From a checkpoint of a small transformer trained on Wikipedia.
Size: 3 heads of 64, MLP 320 squared ReGLU, 3.77M parameters.
Each number is 500 + 40 x the weight over its row's rms, rounded and kept within 0 to 999. Layers, rows and columns count from 0. Numbers have three digits each. The size before them is the row's rms in percent of the matrix's.

# up: layer 3 MLP up, 320x128, rms 0.236, rows 179-234, columns 96-127
# down: layer 3 MLP down (transposed), 320x128, rms 0.14, rows 179-234, columns 96-127
# gate: layer 3 MLP gate, 320x128, rms 0.231, rows 180-235, columns 96-127
up179 116:455489553432474487459522504510500535411523501466480510477530574510533464511478554435477554560532
down179 103:508521514411475529525496450516447616497572524423462449485484498537474486497560448540445508536508
gate180 105:480505510456517554461482512579480521533462477494441499530433472533514454482542446496531496513506
up180 091:568524521489488452556532479460477517511517498477593486447571539494500548519463532494446490463480
down180 100:472490505495499564567448440531606559564516466513446450507490516543564565514503566415534525536467
gate181 122:514540495494495506476522432488552456530451426478472577489453558484490473538524513495469516584493
up181 123:500486538477489468467528516505582458486496477471480583536511544463514451497567529523463535507428
down181 114:443521477538500523509518546481490448507454512534483531506526489530491595548531559501470495532485
gate182 084:501541473447506485548488551516462526492510480449502478517544495501525506521505487463523503543446
up182 085:476513446409508554447455453453422531479494479497419507548444454499556473556470477509488466495478
down182 075:468489433518488485569457516504478475561467506454489517514481478544466563452524470523434486441558
gate183 105:494551526546418521500535578480501552463521392439515502458511506446545507484512523500559417508529
up183 111:523565505551496500495446509514457495518505603535491477473467541485499511461438566389488490486405
down183 117:595500448527499531513601529507469536452461505455484504516531530490530516466485554481424509547442
gate184 083:469525461518527510426604508478441549525573541532532451489525506535519496468494484529502438501517
up184 082:443483429475514497482564460481415542529543572554520412500495493489458546452427486489474441484498
down184 092:472459523473467476464525516471475475512434507447471493417519506497563512522484504489489545453452
gate185 108:497523532454550558532463416490507519485497427462512562516557417569458456496535532484575498547505
up185 097:529542475566440449505520576537497452525477563542512436496466566453518500437449477481445502476489
down185 089:487481494483388464479446498479461494519516559581553491514592511518536488471478441539496458486550
gate186 103:503523477541501487500515494469448518460541503503510537568545459541559449429500505471538442530556
up186 110:497552531483576435533492513476605508462503485509495573556460475495479492482498552474466405551504
down186 108:506491470464393503503541489516502449546485477487555484543512469435492489467563465552455474472499
gate187 095:472547501521524453442447471496540530540503440445518488531566534561605530463477505498536466561512
up187 084:461510480521501445441444446449521515531472510489547532543598500526558565504494522500564490512510
down187 102:503506496462543451488465569530499486452487510488542491450545500603504548493539518530522470461471
gate188 115:465589528498468561560460473468465581485520461544540494507539542483520466489502584424556456521531
up188 101:475576494457478585544535452443469582509536479484605440453554522460515458497539573453603486480514
down188 101:425519524503536555436554463462470541431504460460470521449494571469533460518523589496493473587479
gate189 120:461551466567544471474474459456540482470483521560459503556570490422487472454493505470563502495446
up189 117:485516484568578432423438557469529515545535500577503489534519512535516473433528456541419479472512
down189 106:519455548400505496488544429413551530498535482501501532491495458542502539472593475493513501423456
gate190 096:453452595579531470503519485456477505508600506498488557572441477497547439478502557433498539564500
up190 097:473431574504497502522552488488487485554523531488537572494520510494540429573471481586577492481493
down190 104:555534550511507515478522511497556538528471445502570518459494502484549619456448489485551491419505
gate191 088:446490554531481494572554542452507445562495501523489523459519545450635457555492541488453452538567
up191 082:471449525517485531549536522505555503548558454537414542469483516401553453492467517455464436499553
down191 086:512425443425524541421531500507516457546477559522448526494518535470566590530557483521489516513438
gate192 107:505490440459454470548516478485407465507502478450464570554574455501538497497456493495487507465498
up192 114:494552478490423495493467510490447534556541447532497495511511492448508566491429573499494561508542
down192 109:507487495526503491452478475482495478517438573518501555468525495526460510480498466560506483441543
gate193 117:471478613444537510497509463516578470542494473439473548512500508517532485506554473441482458501494
up193 120:482447521449509506472495529525491484474549499453447473549447458480498548440482502467521490482499
down193 112:541518467483560507454550503520482496521491550455529471535454546523564488519507488586485568559483
gate194 106:502458540513509459478499468497487480468546491501490458509582481507498444473530480490484457405559
up194 115:501461520516551433525545533483503462524536427464415530528557482450574566509528533518528443475545
down194 100:481521492476492526516443482475486507503528517549488467577440471504534568573542491475419552533494
gate195 110:487523548511497497561428483456499451445516493521514530509461531527552469473497552486551479411485
up195 099:456451475475499415454566512564531564520452469499494498460514477471450518487460423549439532548455
down195 111:594540572458487524470528470494492593564505434477452483476505524471565481515537497442489580490455
gate196 077:532466515431499473512552467506511514558467470517480493486526459469473518471557441541465461506494
up196 078:463508489532459562492456497457521504473497505457457501502514557540490459526453570456515547445455
down196 090:512518524516508536582519527462547535512492520451479530564491491452585467422514465489538570486517
gate197 104:441462485501472495502542485441438492473500484480518536489414487489512494489496478491473496448515
up197 104:482468495452478486431531474527508536455459427549495550549442519498462489476482527437486524428474
down197 114:513468525469544483502488468540527503479516469535464491485545504461521476471584415558501489573524
gate198 106:604552487530498566473557495520474505496525507523526526599482483511553479500581504496506542531482
up198 100:487563498560507569404463509460476448494548481525506536574496535471597421512525517520542537484479
down198 111:481515503568561576539544447521557496460547479484497475614482552457505487514492559478445535511410
gate199 104:524420467439537537531459464531494557465494508486442469562493548544488520476520517491516521543535
up199 102:547471478493543524519401453533500454486485538522435448521547490480529532475474511507512491507504
down199 118:540458527475499542402529550481428486553531498478498450483554461426532465563435498496543443574510
gate200 107:540537503448443527472493491518468499509553507496536453508537508629453497458542493521508509569515
up200 129:484564588526463497562463442476504473494452486552482483456481525445387373463496460509494532503555
down200 103:516473498476496513495525518541517456478522498484529471540541496542526555485552489591506468516499
gate201 110:503527447489516560484522491531460529466482536553539524509411399497598528489467550479514516520535
up201 115:521524493486553492468495440532455498526520524453489463437562553444498433532604500505479441469577
down201 112:527506482474533482590507495494534505481489510481490511573475467483592604562400531488495462587481
gate202 107:571514489487555476470406431514472435546508495528574549566476493506531487477490517529545537537461
up202 120:526496557527500474539469416466550480611476566536469557450559506523505414477434490463537434509497
down202 104:468497482458521483564521582459485503519482549542514485547478555463463428480502427522443601443484
gate203 109:474508523473513537476475489475548591465476507472487501559533455487499495482603494490515509568524
up203 118:475509430504529524488525489510518500438505568532518505407545551514487538565394509483527584520480
down203 106:445426477505477458492517493510494440476467495533503556482542470460509452494516494551514455541491
gate204 102:522514474506480460471572539471485431567559570527503473493532498433523462534439534490544506503503
up204 118:474487510505530524486539490498512466464421482451494460498515527513502511469542520596536512505454
down204 103:438483444600479509456512446514462532467465549497521490486451546486495531543524483459527466559481
gate205 111:495495484451535510472518465588497511516477493507430482570526494552557452584501452491521471465563
up205 127:426463499447540497544519462513469474515520516516397459517569474506484494508477460520514472470512
down205 112:485457439480530585537490491506512494460554560460587495512454473504494434399444441536432522458499
gate206 117:449443561517460446551580532531500539493473499479450497512540500520467556457461492469498516524480
up206 115:480557519561520545526508452529523534534518471523507540561516488479404451518463544555483415488534
down206 108:607499512529481498488401519454500513496520517515518485504534515513595479546467499495435519559475
gate207 114:466418496510468484454516514410464463469432508533487546471534493508454448415465559472573480511581
up207 113:516509484415504486514469514542405593445486498421486553487509504531580493557424429455430506496502
down207 114:571516488476527548454513483559440474501504512503567501524500548517531510542490555541512425560553
gate208 122:510496524503477589520546477494522420564435515547449537492504445528518518556576458562481431485485
up208 132:430469508529540500448548441547548495560511511543490536473466561498540518481479516493533460454499
down208 095:503434537538520474483461488496536476530501460514492481516483491494470486489516464477518533517529
gate209 094:548517509439525521454489481520537565520534472514463470456462434475523558591491436546442472536494
up209 096:543446504432529483489496537440452558527566466545486514488454544494542504549501510492553489501484
down209 096:496494521465462554563486506475483473495533466458510471516553424495572536598537532453531531510472
gate210 123:502531467457506576568558465553498579567478543487481497560527538555453483415413507535532492529455
up210 112:553485502445490559563523437524498568510460526498514535586576522541509462473484531501553467493470
down210 110:476471515466491454501587550526556507509575555487527501547549455494507482453527489432454483542501
gate211 121:525464549526424527489459483488463520487488539479515468522502448482535518458450488463507522536468
up211 116:497500561523489512496492474483445474454440476441486480474516452443520530480526493510506534570561
down211 112:447416492505509462543532498485473543457483515554439541514418498431499545524507548442462550592472
gate212 080:518534536486472545568516523574492457505521478511512456518505449497510547575512451491457566585526
up212 082:498480537560524500521508538508491531497455452537524534473490436464526501603520473514447588501476
down212 077:453515527469519498521504467469493531429492446565539573456528472510470488501488504558498441457535
gate213 093:501498554518556567495515463506451498483487449504529506491460479559512450507447475477446434538493
up213 088:503469562526542538490554481518443502480496480492533510529487468590512506479494436516445427579444
down213 090:501434513458554518537547560487565537550547506501468519536474481483523491518515483481446484503515
gate214 098:482497543489447555498478484486460454451579552476526501562520479486519493485532540436504448520571
up214 092:487494527507436507520462477481434434418569552512503522526517494496528495478521536460497428530581
down214 098:463423496505530416485525480458493546562454480534515539388485486494461543525446604573442603497484
gate215 021:540564478532508437481505489478514513502479445527555519469467416472552483499544500439533523541517
up215 021:507537504528480468484475462459508505441502492478505481524442500463438588524547536493529492529490
down215 025:492497462524543498485453495499464497597496522510438444462536495454453554484415522467458507485485
gate216 092:518465500455471501473555520457471414519413505504490421524463462520517500493510487481481420457490
up216 088:538482512499537463517448525504478515520517549580497516505527557466519515553453472472531475488572
down216 091:531455526508427482564467485461511482511489517464489493510543481562503471428461478452557494490475
gate217 104:464573480450490486498504470454521550477452492513490550535501518535509447581498490459508450573536
up217 109:470493489552538492571486555549568430521523483510482438594498522473501558502572471504490545404491
down217 110:477535472515453480525563471503461537552465490485483537453496451573473486448553489528535437480488
gate218 091:472481458520609457395545516451492477562484444540468432559452482493508497530501505562532551514472
up218 078:543494534456432510623449518532507525415522524439495554456568535461494497449480481480485488484508
down218 095:457477495493525563529449496421519489513491474553493470559529513506480464525476565507449548504467
gate219 110:532455507480469472547544535503497454501487513495481458564426520500517483522494477469513476529543
up219 103:440512465496530537523503557522476549494501485544516411448540511485494580542510520490444452479444
down219 114:498498456531555488469472496538573522528479503512408490490495484422485491541493537513445507527478
gate220 107:480540489502461470425400458466506483501557505569490479455423520493448436548500520438409490460546
up220 115:560489537488484489456513441512522459512438549497482525486413453493537531506573498550492471564479
down220 103:489561516544489459511522479521481548545443492543483533541490524568547494548489539499498579494530
gate221 110:445503442427486461476478503432468538504484475456495476541506456440471506533487456464564503606449
up221 119:529468561533502524500542550551602451521584477482512438431493501514486535461477542489489471431520
down221 125:450532488510577554520504461472536572541492537509496404530469532515463526490428529494529559530579
gate222 102:498518471518473552451572542475468510487505511453468578540549517590513593515511482490528504451452
up222 098:475457585515483510553575491487558513545539432485522501494501534438426556474558497525472581503492
down222 098:527438555481524459514454516500527547479554460553522546436541519489531467469457546459472489568529
gate223 059:486497442497560444457494469580515507458468412537518447447472465427521473481500561515483537450509
up223 063:528533518468553490420461493512505522454430419474449460486509551394520466515547580490488513515449
down223 066:442551447481491512458472436396508578459477461476461493483459527469529533506600567496456498546467
gate224 102:501539510505474501494527512431480523513528608483534512646422487439549473441501496463452466533539
up224 105:491481490472491564525475498585573548540466519519489499470495510474535473502405483601521504493512
down224 109:452512497611518524475485551504538482447533515466487506482483512495472474448476449454553491478423
gate225 119:455474500460531487524415486467557481467506532459394497564554564475528477520534473463508452450464
up225 120:517511522539436495474510529459465497556485462541518489471507440435598430528505530486487534439471
down225 113:494447480468494575538496495489485420450530534527462502509481478481544507513415439481483447587468
gate226 103:422556508532440526567447461482544513532502500456445516504513450482460487447510525460512486546489
up226 103:537463477488503388459502463552555535422462546493464502431486540510486504466441556477508451449522
down226 108:568478539472497478523492547466519466402480518520476518455433442491594533504473503534468624528497
gate227 100:509447444480542560516509479492491517538484495512480495491513492478551503462484535444512582564471
up227 114:509526467521517514566463495551515511524507494514526499439525487517460529444520520478441483534461
down227 097:494522509496550448475561514480492543440502487563503520545498529531540487562565504482490521467487
gate228 089:456471531529595511406521569521448519501509515514511458538512425447557441480566510462535388457518
up228 086:480490512468490468583456445463482495492460538486495579507436495496542549506534501576516503444548
down228 086:480496469484494466454474483511525498407526549483491444471472476572493477467470453500513499462478
gate229 112:481487569460479473531553471490484493536506527497513541485607429442520439488486538496554455552515
up229 112:531481499529500471517517512567574522446489492458435390536477562583492491412447511458583474463492
down229 107:475488415466476489477457554487440471435548493467557477444534542544540556541530512397481526604546
gate230 085:501529529495468545475523539475384540507440477434538512535527473423485448548518509524464491476372
up230 088:553481485507521463540492514538476526498498467517552382517558484504447507533536527546485527440454
down230 084:472591399456445485487489532466507427439547490413489466469523504514438441488441454429577490594505
gate231 081:500477491475450521500484495490451485507526577501377602550554488492533527445565515459557518413507
up231 078:440552521542450500491461504532470469460506574508469567565520514483518515493532458474568510458513
down231 098:521465566471448535437556424484469472461476482506465566477564483550510522487543564474402472495488
gate232 098:449545501453526455515515378512539493562553529469449522505439500550483484574439493476463486499576
up232 104:555472531497507509493510524516494472454563510462531492513532507446476528498598479497486575467524
down232 109:486525551487437459516499500454490493481435552486536506558521479511514411485516497414465403454481
gate233 032:501468488415522478487529543478508484544534478443474513568467455455577495491474473492462447575458
up233 032:491504502544506565539526478531443537492465465580473525469478532501492517496473479485412492484495
down233 029:559431505537461542426558457426457501459498551499559496504496433527482494506524426505492463470595
gate234 095:468474483485512522429518446461461492539484473519514475471513453534466542487525552460473441477494
up234 107:570481509519533461434514482466562505426487497495486476460456462535474541496550490526625558529497
down234 093:429506518458452571504484509513360569476492519535495466552440486424534519482504497530498491495544
gate235 112:511535430504515441503506599463462455462511447400460523512460448528537439474500510473515547499450